Part of a small language model's weights.
Architecture: RMSNorm before each block, rotary positions, no biases in attention or MLP, untied embeddings, normalized queries and keys, attention and MLP in parallel, some layers without attention, local attention windows, gated attention, value residuals, a smear gate, an embedding shortcut, learned residual scales, skips across layers, weighted sums over earlier layers.
Each number is 128 + 32 x the weight over its row's rms, rounded and kept within 0 to 255. Layers, rows and columns count from 0. Numbers have three digits each. The size before them is the row's rms in percent of the matrix's.

# layer 6 MLP down (transposed), 384x96, rms 0.142, rows 5-145, columns 48-95
098:135107135126127140182139182122164104183075141124141115116097105146166106064143098156073137142090158071145125103140146101089122099077125166185099
104:154174093123086133103191065147159107082080106136102160182099114136209093153113112160097148161091108135155128110120099207129083171184114113139161
089:155133082164161153101171111097072142136174135161171176135104116099115120115114127156086138112204168098167147150100128093079144130168082139065143
097:168104130189130144109129181090164116130071157176140150068102112147181125123096150068114110127155128146090110171110110121160098155161163150115072
093:080122126121155130175152119101120164131146103198084171109128153110145134138079198114142144139093147109125101119106121160184170179166171145151126
079:128117107097113139113155191108102107102131199138123148117151157114106105120083148141106169064074062131127117152137045135129174117118187154180143
079:122113103135138145117111145119098130147125149142174130110160121121069120099130096073195120131117087121067081097150062104160185102128172202159142
118:166097107179100117174088151084098107181135125105170137108146196113097154155147104148170088104150165143143146149206079072151096083141130132101108
094:164133154092129146132126155109146124168104133139116132094166144149150119090211076077107156099104161188056073114166157159128166053127097109144117
103:180104168132092141172147156135119134117128112211092147190140131118099151150159155176122132118177122099174072145107106162102136148187108095109132
105:106115168083097117117146121106109128141125094105144114123091161144176130090111142116041141106172107082069158107159085050146107108186116102151148
101:139127120104169167184176132119146107123165091117110143122135096157123133140088110176126123165128112133156089145166124149119147145097090089096120
075:103145130160145137082039151096121099091070139135167111199062100071102092121134167117131193133152147085173106092151133097112098158149101083073119
123:102123129145139126045102155049140176120082130112166075181136108110132108166171122130120153166096159116162147110141153150170181142167110063114160
084:131163101138128203128114157134140111140114140149068145140126107154106128157141175174146062138107146160107192188114155175124134154150137132086089
089:092126101132125111146197124180125123080129139123130181084097117134111086134139170126121149140135102108107082139138214189132164147165090100080075
098:160152123139172176137107148120156157042133098122131129145126147119071120095131046151164084118199113107138123101198190097090181125091141142110147
098:186136094094140120139177094095150082120112125150151143112143089055150151096163112096153167136141158128117115104125110125176084119179121099100080
098:106121159094165139133094134107186112096111127166141129149139063117161084125169150246139118113109178152102171152096124147150165157116144142113140
121:135175146115140125133131081127104071076154116106133187142126155066099086165144118084164152178183101153123159090152149152161182158125098125150106
093:131124223148158183167096115121126147118127143120107175137169138112135149158144101180139128153141209134107134131143134053138149081086087140174130
094:124128086091104144122134140132113162148171110077156090154129177091189059181123165145100115137085139098172152124109124116143124136139175149068131
103:129093202140131102096127151151069096162141066132179198148172133164125132091096141105112139112097071117190108077127177116146183150151191143142114
106:127164102120151137127120147098131104162096102125128114157153144151136188180129084039165109107105072093116080113141123068161071126093102066141126
080:132131117211135153083167117092152156071102113115152131117108156157124138119109158090169142084158111168154148059150114116139103059072096103047116
108:120136124136132117083126198104101143086103080158129175080117170118119050122124096135165119129129152138121110110127138158125163095103159109207093
114:156118100166145070138090131171133192132132085106132161172144114148146087110166119062073152083204142081145127083141139131110067157160155147182084
080:138133070120123204152147140168165123135119168161147093066149156166146105139106167113161139125093103176054048093116184127149153107192163113097132
100:107130097116141104173161099115164127142150119123144176121177069123098132203135126108128178158175112141100085118139151066107108040102137143193155
088:067107056105117077121171155108154090121129124153087115105094065159137101152099087115113106101100113151094098127106071117162104120113106077169109
110:166077121125149151154147132083134123064164110122134096115196128072120130128122164174097146089092046156096164083102092150082102075124130130130067
098:159155140088116151102145118190136172132099106161145086103091184137089090077163127142082161137101059104111160130134126198130120142170135105130152
098:128157119158125149159083096135087162141116091126145075131106121160106108138146122150147130174113091136127178149100121088178162092170204092053077
099:130129154112123158175161121147098130080112119100147111098161094093195086154118110066127164145150133124108097137157100078195109122080101111153119
105:123047135124057119126147171120070154136158156141132115076152127125149104091088163189125138120107080108117197134158083126123152126190147106171062
093:118147062105138130074118101157133135113165153091138089064124105140113121143085206107133134143143137135132088121127142151132067125147104130036120
092:170078126127092158147121156068135142138174209140134150100146141053073130167179131146127120115175168139081110115114132092127167064113123132158141
120:168125093180116106146133136118135151090127105063123189171113173144145128158136088106120143155153105171087124107200123054129121071185087137124156
095:089137166120125157128168095162146170122121110140113126132042164167125111129127112108117108147068138138070061119094123127164085122124051062104104
105:149186179136106185115119113146131085164161129114081176145080138113163141196120140099105136202136131107161137135115098125109086170098162123072158
097:110116065129099115140112181168117176167090115131113147037062135131145101154109157137137113105161136123076116166149171148154131112098169186132088
109:056158112115164124141103118129152123120104094200121128081180078138108168145161186135075129113156096133153140181119153130118074111156138129123136
089:131068156162145152136118141132136142088137163129174104111132125106136172176194181140113087087159131090178180117198088179110112192113120139119092
105:116084093120078075143131110123102121180151126131123123051149168084081133134109160098068165174156067160121202105114060100153137178143147131133147
094:117149155134137141099099115101133124128131163086121138158137142068117090107126148069112199147164099114167161110142090066113194109077166179148171
105:111095148097140190116125143142083159152149151176131061158131103121083150195110152078132117101134134115153165101207112114152132130102084057091113
103:082050175154115167157107156101166140170130093090164165107080132148089136166146128195173180120167146110145085104147132136137033143146139115172131
104:150150074114119072110176146129112112090141127126107131059172136157153086113150189187167099133186142144093133135107122178194210100174133152171144
089:140188127123119135139106153183151127158101099162086173071120164097136158195151162103135170110155101150181128157156154142123187126077142159121069
077:146103180103119164059127160158106144105110150150094181080109165136089133151059174105184120110120100069118092162093127149148186136150189124067144
108:112119078102091136172080150139177162101120131169108096120106089172156115132124159145127127150138144123105085164157165099110221110155110110050191
077:097110103147123068090084100097166102108180135169118132184135114131093126156214172094156132099150111120099139123152155172113096173143108127124123
098:127144167064102171144174138111160091149108053190124095109122111148160114135106114119089058138185187179166128156123106154169123164132116131155192
116:160138152144121089139088162154082081112146161137124140138063106145127169154181143135168112170117113124070093101122136150165164119149137129081120
098:085120069139123111127201128091116157126159144125155096072144110156097084140089156154101129186133147139151163098104122123163131121178115096162127
103:168099136071111168116121142126161118134130102127098108152054150169126154109194065118110121115120140118176083105150162123134105172126129119141148
093:066169112081089073112083151141135189146104104106139128183149099102091162127151166125101163071127128140142161127138156088147161071149119159130134
098:094128093112145121110150108146170150109139137142153052098128106115137084108120199153107104059071166133144068149144114158168085098163100137026113
079:146144111061161186124131107101107072104125073169139124135184174124140141142096104047130152136170065082112201142128098064130165170131142106097115
077:107117159111127080199166128107146107151145134139153142117110111166093071191149103128125153125115117122157086126132180111118087154178131065116144
089:135150122126086150190081128141065052146104071107168203060107154149134127140105110117131123130155119157138066142125131098118090105112098160111166
080:043196096091150087153121135157123124146135109084106118138099120136120120154115085174135190204131106166145117116104122112134109144114069135098195
082:150176082170131115089147123111081154147154110124128129193130166157127113129134097197080149132138089153079083104181157138124126114150041113129151
102:111143176125111126141163123132116089132078103144130135091141123122131158153144132161116193098087123161090093179135141110090142128116131160194152
095:126165115093157130055104146093108070107100132177144162132101116087145136145088125064147154181161119208122152122168107106155146131101102092137102
128:126190172103095122094143170156132127175098093074066126124133131146180098161128114139171118132159093116148174144109109124122060097081088134187171
098:141082155148139109130068088175079148130113159111160161162103122105157142114165177111099125094177122118134129121148095106123136104175144157168106
099:133121116073166133104163124192128176107137131166104134166052122109182173142106137128093150132097138138167079087159099093172161076124085156095131
095:152087197094162144124100145156123175059123117165144183155087164146140183107160133164141185145117115099096124152150110215125130121172118137093142
118:131069147131130127184135110167148165126100170179150115098195132109143171149136191053160161181140120134088115130131100169150126180117140154162151
082:092153108108100068118061080108106091115116100143164093093059164090146168175122094130089181132117097105137111125179169124144119140155119115033121
087:121181165139151117174145118119080102107118063109113142141177153089189137122150167182086160124147165101135123142164141122152153091076118134110162
092:116115176075110187173129144107135133169214090142186145091127119134036145144150160187115139151131108172136108111073144117136155135119110148054151
096:076085113111097159184138129118190146186100098157110132144104195115182122152115106215099090155106112138101066153125072165111135082051117137169123
084:046169095112098088103100148164078163197143137147107135155136110141112035106103098090127150143114111104087082156140178141145155130095085065121147
101:162152059080160200117042120154125149203158160083157131144137101176151133134185101140082121096094117151139138123054164132115152161122118128081098
116:131132128145173118117102121124130108127111110075106144096200099146142084141102187132105116128082127106090121154155139131104094157121111115064104
084:185114148132094119099189092182145117090150169135115136086148106123087086138092165147146111118124195163114144115123153075107108146109079103120134
109:097166122091156188122173105101176128102113143130162138152106100206185128181102157098116140174096158109137097100105128157170137125113155132110159
110:138124115117132122076109109191112145122144072091166097156133068131133140068117153141090137182032078134072122153120061146149095103132124099142101
127:110129128072096171193216138126119113145127160142103098095103210142128152123162108142139154141110135148193130102111096101120123115078117080135110
107:161087079097102122120108178119172160117130158119135145129130151209134148167115124157132103089124147150123098093114100157128134142147107115133141
089:113140120157105119152149163137120115140166145081143100157115049149169120165131091163103114154147147135166108107109141099156123142099088208177102
099:166198115090099146123169116114134131140140109137110065096077174111150131095166067161163159129095124085142150136119148122185182132179105134166095
085:151109154108146140169151120149052144101122151142098137122093092132076132159168098137124129115095166108049166147149074108157084080094093146126111
106:113114130168111117112123134112065138122115104096187122105161185118080066154152148080175139082169101105117111113120131077106161148090105152139151
082:114113161168094149147134187128146110096127118144101124068096168114088118119157123119118120150107150139123128131117167089143124182179158157100094
082:097124157116116119107124102088124174162152103155117183086125120210146146090120100153108166170119176163099139111118194200129146135133142124109118
120:124138191083136126145130113188111132166112134185163121162155159179100173190115116090144117123094113104154183114114155216082116167083122103154096
073:103156117159126110062116099121141109110125140109179088098143110179149141153114141079187186185145121079126071114117137134130125093130078095162095
076:037111147167100129099136145139155089142097147149169090061053144146141108116118129099145104187113118086126114130140133045108138182132142123136129
104:144161166107173130133146116080230139114116147115134113123114086188157115110116101088136161127152129088107110153157145123146095099103155169132143
123:101131136101101148101094099116128155129107144122118115153053118176159124120176124147097144150124143129151116116117085202130130086129116093167173
091:060152137051141138104121118090157130117143156148139076121117080104136089181102154175141123147090146132089127140114199167190141151160133098158128
106:155143143140071143100127147142112158129164139107087158182127094168119192109121145093103131086087113116089167111173045147141099119205119142095087
109:103136134150126134133130161115121147116140123169157157100085050094078183131145115120132214166144162138147196115108150180113169134204126118182123
084:110063137159115127126122127109079131095176187073127207152143095121061116162120124181119122143095138142135123102126133149160103144106177160133116
104:120113072142110174155126160136124134099117103121056075106101139084048109073107119111151149104158134152163175132149126119124124150137142163117128
102:154086177109072189108092115085190144185208152111120081118146119103197155168157188142109116094126101141128115169104117113104127157178144199133088
088:071156065176153137076116149143089154096154142152125120165129137097101163125090168115158131123146118122137121075111088079162142084112105177172143
135:173083073095105101131136179070120111075076115189114175047152119167083158120097121111119128105133142074080073152139171195113135174123110147126079
096:123116148084100097117072120160117150108141168169187078080054099116120124133145155167206148102125152143173134093136100124151075167155095175163087
095:155096137085156120079110124096137144083056118144199125122091120130120115104195138151109075060136122070111168134177073152149119149134151096067138
108:100161102190113154117186147134076095122073135108145147165142128164128127142144125108103094081153123059114112168187160069148132161116157169088155
107:090167106091105152095136135189085098130117122075146100138083146188113131203161140114057137121138138120134086135114141177203119094176163175143104
106:083148074111137053096106101127105103078128141110133111176120135056130078190125133122134157107122144100173120123204100123127126159149176138106130
092:146159142060098081147158088127110143162103164157077056141111169116101136098139135184137101133099119075108145169172098141158153107084110145051113
112:071146120109091092106125112107126125171192147080106122118092118144143142112096070121131130167148073150134146068127102127137170147026080103146147
099:112170159124106129082112107118114152137073053125132105167133155115140117157129128119059120101129168152201170114129123145110156099181133110150160
089:103169112136175155136138078141192108110131152216105119076078153144130124095091127125081150089130136103076092113133135094138148099192100127124149
111:149124170179140163147109143061079131181178185180131165117112113150160160157141162160135115131146130158150152159099168187154121164145084077125076
116:158157094128119142097075125070132072074128173101162103051095127146156082098141137144131085193100134194121126162124144214121137149138152099166093
093:147138112117122111102209148144058125107112117158174101148122139108095167156120117110178092080135187095159061117152109064091131085142144145128136
128:130119204167152159168151071139114168120121133191165172187110084134181159091188144178164109095175146122118153095130126135137130103166047161098118
098:083069103153131122105137210141151086149146141143162134141084175105058134137131128165188096133109134137168180106132138099154091167167151103185087
104:085097128136122151167132103175134187092099142156133150166112140155179126088159186188162154167116136137153108153120126168176097108168181146054131
103:148121119094138092135145138126110189092094107118105186162124119101137135139168103100162169108127068081130090141127038116136161092097121107122148
106:146064165145114117134159139135146145097105092091132119093126151216133131126157112133140133165109132159148068087102106166109135060102151178153108
085:097172179134184126124118105144123126178141157178157132079145148143139130105123142122113143073067135143154061107090140146132161103131137195137110
086:099107157137080154096120087126128129144163113081161118085089133126136164086181127111137152119145147135089070095158114120104153099120062143157140
095:123139157134085125164123172138150145136172080150100109136076062158134154144132128148087109040135144156189095095167171111161122119141114155086155
097:092166143147092100122078106158130140151106141141115144131083073111093087114077128070134131049142170180123146141083148090121112136120115106178107
121:104131114128090119110115148103099111143076087146159107105146141106099111093190127087172135150136139105115112088117089043175102163150190101175102
108:087100121104103112104121162116114132115113127149141129124127106165120147116164137165157128168200151159157102156142120129123097204152131184075103
080:123140052153072134137131142120095149150136136148121128130140180158128167164102147058136093101211181141117105132115114141113101137120079196138098
097:084113135148144202100185067063158165121158109138095127161102098139153129099139110138123117121129197092138130126151135139158084136188123092048131
107:090163080150094120089131103047156150080153153090103204120082174082152121121143124152144112101162151111141065094169149117108109102112133126105147
104:169072085166130080180096127103115114099139133149100106151170170124101152103100110167131170055137094141124173155105164150147098117131153126083102
077:134091020088111136102100111145165093157143182161143119140109141144143095146082134107110158106128108139127133137087037092124192168097154106153114
088:110131106114104169135175131089126102088135129132122155112149152107092133128137083148171124193122074065140140106133139200186155123137115114097135
105:189111115139102082138168148174081151103184131071100155128193144192120143089097125140143130120104132130100103086172178090132132122100062136085125
093:128137162109140116112127167083079082136115140187103133091158140105137144078152120078146164152166113128130115188149121157165083142112115042181107
115:125099173116088100101160125136134147132149115158137055168104126113147121112189089086088114136165139098190172107164084054120156157162109110121147
092:123167149090135142116106088103114107072106176137154138160046068171116102111156119150158160111098121111180141116154114124149139119155169111100156
109:129152147139146177113122080115097156134128133132105119140134144093119170177208094148121154130115147180151078169130083109133078053132174147077176
077:104114172113137186092182129159126097123188098109100100144104082125167171147088178070164108136151175132152188143113097083145092131112112176146077
112:112133142139095048152163164141144144048124165130140136066149188125122102120178124122096128134123067087097133182130161104140127108104124161147148
101:047129136134110116079140161049109110130119135082145078113102133156144058155129152126039187143141117085184146144063098136145115126152137093059134
109:079103180084064138112169133102090137097170111144140088109107140156094122076144115185120118101119122086144079098114140103172092078088113180082078
089:126167142127132119116128117134147127070158159095126086060097138068152118146132150149129154163146087179166198159148147100149122113160107165157120
101:130081095160153138108131125059096075089093120089120140142101177182147128125122114123096205154186095130169160151115099046097085092164149127141097
# layer 6 MLP up, 384x96, rms 0.208, rows 6-146, columns 48-95
094:174122149125140108084142085145120147126105102117093132085106113139136116091160079105150148083114081101127087100107129071138112114150130098079125
098:113142079142151108138111142104087135088085119078168158150098159155107179132096086182123097185182089143112092166137131129178129146109128118099145
090:108169143133086093115115134089087064088119121126112100102136157134165189079112175112148134171126150061095124116101125187147158156152164116108115
090:110172159124122124138113156119107116169069151131189119150118141183198138154113093126147114113195177100136143093145094144136127060162164079150184
078:142121103103123159119123127154063077153109112135142076119145090128123105128011145123069078089161151103096102161142143111143099079139153122109089
080:148110124086131162116101191224112090123066169112160130101135173155105084090084169095135129168130140117127106127051158106124186081119185134124106
118:163117130180216158108114114127131122137095141024142090128096090154117109156122078121063091175161103122060104094163177151165195175129118119095149
095:159111156100086115128116176132147103086098134107095073140127133086099089159115124119133068122114127150117121144057123093140067198164112113219140
106:091130104070132096174168091174134057120105110147176115150098124074135187104127092108119153126156119127119177116161150145127131181141169129203138
105:070085124157129093103132111173123102111119071130086098118179067135147122098154125141102123111121174182144233156106101068117165179116146169151126
100:095119177137115081145108121192155075156141167138104086109122157124171179090142092097147142096135142099144088125131149137170110116107154082122129
088:085099122116118078063117075114133105140162124134140133143123169178129195109086137111084055096121108122136162186141119115117082106152064169137110
124:211152124151116135140119149140114133106105053078123150096052152135134142171104168118152164110148121098128121123143140126055118128142156059139109
097:113156151125133153083093208127139176088073157069123131171108102152121080166129147152128158108123194119104115157127104155147121134099170112115121
103:123138109147162125086121124153151109088188122137030166161111104029188116127080128072137172123153137126053097109124135151100122129129139152119133
089:131114183079154136174163110175124083110150086115147154156136129124098086115141145136175133143147125146181112187162073127151173129109103123097118
091:167132138093128127136090178158205068127126129155132097111116163101143146136126114071164147145211158150142113073099146153102131106112100122154096
108:146159133077162151201175158112118071154159160142167100079121142135131183058128068121147084149096103151084168079137077134092138117138126142115125
132:183158116083169145109111080133146162119113126077135072177126075103166150164177102134119150103130062193156081060140099177084166141084138070123109
086:117061171166105123091139145128099144141168091122092151129166149154192122149160016172099110148117109107104160098154126189153100123122102177158141
093:136108169105105164141142095134162133095117157149177166174154184109135099129068117119115162108130110156147140129112125061115125112093145102080118
100:154053168145117158139164153119097154149124132138156202079122114134086116101091098161089141096207125174131124133135125099174171141132130053167139
100:131127199158082153111104140152160036084102062146093083154167100097110139119070113094170123127126145149178128169112043110129130152088122114103113
079:166172096142108108099149092145098112094154112120104149144188113091097241085095073151172125152142143076123095112150105099146082094150141164148159
112:115143112070114182169166119105202098163048120200124140092139119109108078057083147166195122113140119161110150190174144127160124138188150142119093
122:191177128171130153156145099097105142118151130165126068149192119116129158124148150129129173108073143100114148105173111130047060136127151152157099
081:124179100120095087110123155136152122116126133087120166133125122174173162084049112069182142056059106093102155161132142084166144136148125149139136
105:147154088124118142150101116151131148091049120149157162162094156186120130129153155087166111097153080183131120160110149170145129114100128146112159
082:148106177100127150138115154130124139199102086160117096097119090121179115153053161155149138135053096094117114099152156089150078086079050114125146
101:114084167097113097111159124089208125116130125096143085160076077099117142151132079103171013188053142121153192158167122105122156076165116176151116
093:166153146175183096126141114099127137081065125086154134112092075088136154129054144156070161104160100132129125138162180192155143107106092133115129
102:101163125124095161235134075141107131113114096112151113134094176116207164161136143124152085119134075183176105161109120116155127100131127122121155
093:099118150137142090091125157095111163168127086094063191126128131071157230142138142075108144110124088142139161105135092114107133149199093160150133
148:105100105173159172149153105123126146118120090114151134157126118135112186113116096167129137129141117154137128159130135132181106115094090073126118
114:104184118121132130110089151125114139087194095140163108117124137139198117106136154176085127130127092192076172161123157136144152073129123125116112
097:179136085155130140040130100133096042164168096143186131093112163142127127183157134046080125137121177126107146166127054123143164103169060127174113
117:097120164157112103115170146098112117116173101168149112130142188087101111100080165057113098091153141101081177131171141087088127134097163122147173
107:179175122117114125095114128150160127134155156167096125184139107151105109126150121159135106166111205201153075168101129177160131182083159142109120
098:121152176171188121099099123126095130129195123128193164121100124132175197115118124129166136170118156114162212184132097117123118103089139148128135
091:123164126077147121125079114113133129132132179144116119079164165155161172176115116137133100148114140133154091113103056128104149169136127118155194
121:093206149230082160126144122158132084130112101102133110116096115179144116144149127179088172134185079188110118096117103153082110103125141076153156
087:148168144073101137207123107077138126106130092150154092148125129041124083044103121113136153149142126151166124177127157119101109172192115138099171
105:131133128131097137077125109142123168132132064125148116150126136106131107160158067120148106110167123165163087131091110163081164133130113126183120
095:189105119159128120079101120136107090168116131125152190148122137093108153159164080153095096200129089087102140111065096178156157123139068172120128
094:123140159104180188128150091157139093137144174139131091137129128050124123126123075131105144156158182150161139080141121137146157133108101092106142
102:177175140094072121114120130107154144144134104105124085148100129143154116142131128131120107164178151186184102160103093164116120114134121139198165
091:192087158121158121134172154098141141157160186109160152094153112100111163136141114173113128109109099096104165146106123105135157186098140119161127
095:111103111107169110099101138150142149121141124092152099138131106087137150124118090083103095093141122064038144150144187146200150142186148135100135
081:083140043094152131119093098163084191162174122125116143111125118161157108155184123168140120129144127143070122170174116105141133132141127112196097
096:118132134137255127089131094127138135152145147185190113131127130140149118164116087110116106104136134159105208110179158114154162189122103132133114
081:165106148167167106160151133140101067122067175080139143070107136147135091128114101131105174161175121155149146201126172112133138120148125120130101
100:132183113145103130095094105086133188181145105123150142173128123119161159151152085095148144137036155148143127133116108112150155107116081119143111
114:146111151221082047105115185127107100101130137142111143099097127130147160120170143121154084101128162097140133175076095204119150112154140140087133
101:103175077128098117153141096138141083097096148034106173109134101192092109143148114097178110138075183175109115094131137153155130162132102114148122
099:119123134118152115171084150138120152155076154146161130119118090146166208145060127166098112180148132163147130058134127134128124105083043148110077
098:114177122139133146099168135160121083103145125132105196117108108129050092126179132128141144119075172133109164089137162143163075173120122159159219
120:115148126149115121101106114101090105092082092175173110137111187091152103067077118124150164172142105164127111126150130110162118099143127147122099
073:108169132195160117193087146139118114083128138155100099148084148091109148115152167120125122117149115149150088148152118121123155121067150103144111
082:102124154160143125182164142113069172118131085111128037122101117120099123127190097164129141150064157108111097164176204100140083109035162127186094
088:131130105183120129057132126131124194135036105101147101136131110057116171086108086131102113054119088109148106125166136114136096121067093099105109
089:108154143125066085090139105102192135162129136084138186120136101131098152084071120148102144133117075113102151147129213083128075169066127146117101
092:092091150089114128186110114119130094060125165145116101144111115177115137076041108120173098126182146120160097161117145110121128121055111112119135
093:157080106191166112123156177129103139139118087117107093089115103039147139122159145126119122111149136094164079122160149146157161126144132077181146
093:136126083093105142147138098169136174117053151097174116131172153068108158082112154112136113138171112117095125121133138143118162154144102120154195
118:130162156163142117082156142089110104095105099094047091086121117135168081164152039138122064129136097137117127155127150112138121129058160100132183
105:162176097177156161075156098223156125144107103120085102170134140132091177132091127161121149112090165076148126097098120137129112116139095120169101
107:130119120138106134128255058170132122127137163113131145132090171132112181120105125169107119084110116080145134115161131163188067160109169116130154
105:123093125149108170153099123135088097104165083132119093122163139128189130158177105171135151211137137139080128118077119122139126130150149139101107
108:163137139095115123152143080097089137110143104159078116069130162120145108161153152153180120071077142126075112146163161161081165144109105127173102
092:114196123137119118123199185200208177117098119098174121112154098151128085119131174142169125131090120200149113131125109212102134124108177095106179
084:128109184204181119099133169165115154144182117133104142167149164126089116103117138122129110108134146121125126145167070138131153116090129130070119
087:129121133153116136132084121117085084161148147130143160157073115194136128129183117145056168111093099139109119134113172142129157129135091093101149
089:109136172078128049106149174128118127148102146139111147160134126150166108139112000104129126104119119082137129147156101115077181117096109105081117
085:084122084116081131144162142145115161075093088087078076088118075159106119150122120122095095136159100130115087128075177099125132129088093103123078
107:135161110093176162186094085129172083142129135157029144176108159110134138144105141181126165089141113152174120057098162146135119110125124106156097
121:204146135128076129128113111164123122067108112102155105197072088125127092085114139165155123122124162090071126131074179122105129135105121086142094
081:225133126144130096138089082112123094116100111090147073191096134125132118116114076180130109073100123103085089094111165091137133061191121096153144
112:098174136117147094198114164093168126094151132072127127171132112101181163148138158110186093124127093135129088084114155150176115137084157191149157
112:156093176164133127133148194166106178187115174120103114100113177110082107146114124158096129160171087186080122103099138091067164098185137127090077
114:129127154093082127147132062183140115168169155118156133097110169132136224085099029149117136128118108083109182166146079116144154095092099114162105
107:146130135118104103171113082116117109133185130074168123123160118135111122122116165122171120123090140156127093161123168097114109172153111144124085
089:179097135180145101123082088096135188114123117101142206118116146054111196153181168151128087123126144123160139161115148108145109188112105150154166
092:156170155120131119171072144161170107140162117153132134090139105120118098145131137094103132164136187114095080081161134110156111168030122137137148
088:148145116195139079159165159151139124168118143118148113093127106116096102089141109111152062081143133118146135103136146157171084157116120142193173
097:214135123107149158124152077125146122112165079120149113140158142154092169154161125128109151103149121143172118093149063129114130170133116171122132
094:120129132143075086079207183116137120122120137119165107140123094203179144006077094100157127149124125153160164158157155163160159125122128179102141
087:116130146169141167202186169181144152106176103131107089076121096139109158134127159146151145120115115191069126146094142090063070159133155139124166
125:122127141088103164098146118082154169136154139130124188103110135090161121153083067099105100127111090185163141108160138137114119070104122157216141
081:127094154157153100107103171116110172152124111102087183089120143144096113124151114065175134154126093126170122158122148103123041071134129127097165
071:152112131133165112119084178163155122084110121120168189167112176060124122152154154102069093164146149098130089133068111089135063171070128163107134
098:105109117143158116099108159086116120113129150199094108115058097165194122140079089129113155144182129138127147091148125127087141061094140096101090
123:102139076118134162153152115137141166180130142077123155115081156096123164152160168111101128162159149128012119165152148094101131164121109128146142
093:106054147175145095115123119153128128217112071176077101100158131172100103120139152154118170071140108149113107139136097128137166079178080103149139
097:127121162071150126113202147090164123142134116165094150117132144083108119121118147058051168086063151125120215139089161177078120089096132127081126
102:151138137103108085110159121110124175092072146099097117092121140172095126112146116051127117121110154111057188093139104162146128111145117129101116
084:189090066113153196120158167133146140225154153120134120114121083119139063121131112140056096145145115146138129106140126139111124062174095161131137
116:143061221125111122135068148188118149097165171156109133093194123102136131032132116129140122118182147159097137116118090158109136119150107089092114
088:140119157145192158135128163135108151133123133173145122104143130101129118184115117151080140132136188153102133029123134144190091125067094102106184
090:132131156165100120116106135109101089132154179113169255114172111119158190141091168115104163145097171123131135173149079130093166076102148093076099
127:153112138160137188159144107167098108091073134121105106116132120168103110137118123151174109117178106153122188087157117155100142140040136016101101
100:206170155127126157142144097122192136130116169134129244125113127090133128131121161139159164109104193158146083133091093117084136082125144133153061
094:117150141212103095110095110141099072120169099108067105130153163097142131120118139134140179188081087145145110113141170090116145138125090143176138
109:087195104107105124112119105132104115125156151127030079166100110108151078169132112136153168147166134148148155121152100146071156131176129119119172
109:116113164087078119093148147125135062108116101101070127106098113138141103125120149117148097129152196128153132061099129110088131096117140181142117
105:110169139169171125137117128102134210109090128113209102180131141125169104115128106170154129155142069146128195090159158104130170168134087116139086
091:126155106121158077104144148161130108132146126120120158090143135164197118121140165101182131091124126132158134103094086070135093147068040093098149
104:110153108110107086158091145163118120194080100128141110074127190117129118106191149135170095102162077150140101063121102104153106172151126152161206
093:154144075218082178144080152104124159086132122121182110135152106149155127103170128114114122090135141109127145133116183114188135143150109110126177
106:186124084137123084123150171095166161122043079137147116145103133129129135085101134124152139186114112176133164181137155153136139097129140159144121
117:181193054180124231123085159158101195107147136095139130149097101099129105161156150125151123176148181124089179111118157073137126159135115088119138
124:129086119117195113163122083202126117146166089123158095127153111135200116125135138153123146107156181153141136129135110144117163095100153136132074
085:162103138113082156130148104125131136129162135109137128110151183086157159083119154113133113166085128104117112153144069088164137103089070114121099
127:079088198090064173098124069120167134080109105108103092123151090106094125143156137134172119150140156170143101151155107121129156127099132053147095
090:146141130122111152144087129148239127099127134102110137090118096148092105135100165126121149130107185114129142169120125072166144133143144087119109
101:089098098162147143092147201115131111128147095176147128084157157146131121159157181148137095169133116102138123057127146159111107076123175134190139
109:183112149119093116146138150106162125105118126075143075239204175096177134107123183121194147150131091147158139089144158164193139132090138096147115
096:082126083152112125107138166154113227153099169130169128156173157107120149159082050092184163075138116118124118128171115137132078127103141122151096
093:141087103114122135135095106140134085112102064106163183118154110127178168132063146091057116107175170106113113115077153116139175104153126105118138
085:112112139162190179101076103148181132158044124135153176120152112041079132086136150157118129071176119106111106107115133140146089149119124137089118
089:138134126133178158152170108104128075102124130178137113178129157151170156198078101085088131127104174104116115147114096144161081190125148151078083
099:168183108200088089116155123140092141093128119135133137177138112164102125161161150148119132099130144127128089040107144114121096164118176136128157
115:073140125086117111116091129133186085146097132083159120120161134166137139095102128106143095109163096138157151143104064145130131126172153134132145
110:097129118084125136122137128142184084213069130105100140150059113089142222097088155131104124225147134085148166122140131104132122107127110146185163
078:135114094151156117109112164160127126092138173131139197131126109106144156059117153113130184091163154108130116181130142110180138125096102098089156
100:123182140131115196178120150137126157060135152118135132111103119104154220120090176172069137157168165108054123090094173103108116157128067127132120
095:087111166123147172132127126108105149167117206167152114138118088109127156135112064172137117116092130099139132095144137205123085170133158047115105
094:133158121087137158108115064154206134116142134117157128117117189126075135177066147164184109123180121102114210068120148146112117135112138085163107
079:121162077105133127094127163104127148114128128092118101085141110094080130120070180085062126179155119084106110117142141116158108150056207155155173
099:111117123151211246101164143104128137102178100133131140124106105113148109091161140170119144154129097118106121152102108095152102094111135134105120
094:163138093156151127138118105121108161138192198106141118104157165174162109174162087133131123084162109183069137136133060132094084169100114150176145
090:208137081085161156111132158169067156108136135121159151096157164134126174105120158130153107145128179151179092157120177159130163130145069046149148
122:105141186128071100197145144134099165116118155126169166198148112134145136134092153148145138159182150166061133129089108098111099173165117084127123
097:093118127132114115130150182124170159122085170125139150145094090072136099143173102142131153107135179179109099170115108173112125128161138107104213
109:110119112155121210174124113207171141156164163098104130120109091143192134158090132092071144117161097120115127156100081156149176083148167138143110
078:183104170223151132157128171112117120118135163097130130070106177110140100137150129126091155093105116127109118127170067130156139165123110075122154
126:157064161173128111110120138155119142125090122171138139108093101126123119142097073062147186108133130104143152168135172144110207157143108138116094
093:072127170142088172146149152112101123098056135137136096140120107140145115132093139131146125115108111140135181110097121202120115170158135179129134
103:169101123152076100090119139163128157125106130142141109153105156094233099144174144153147093110139117109152096135088132128155120102086118117125117
082:141140162115128095136196174150120134122134134155107102140119107087171124113155125203109152070144144064067165099164154133128137132079110101102135
097:101123139162105120115152207141119116096132108142179099153151134161112174104067174138079152154133187138136121141121137114118113163134120136143173
114:117120138174138153133113188204159141083199115086099182095149158127166118079156125129147105116151110112139083089095107099144137107098102125118194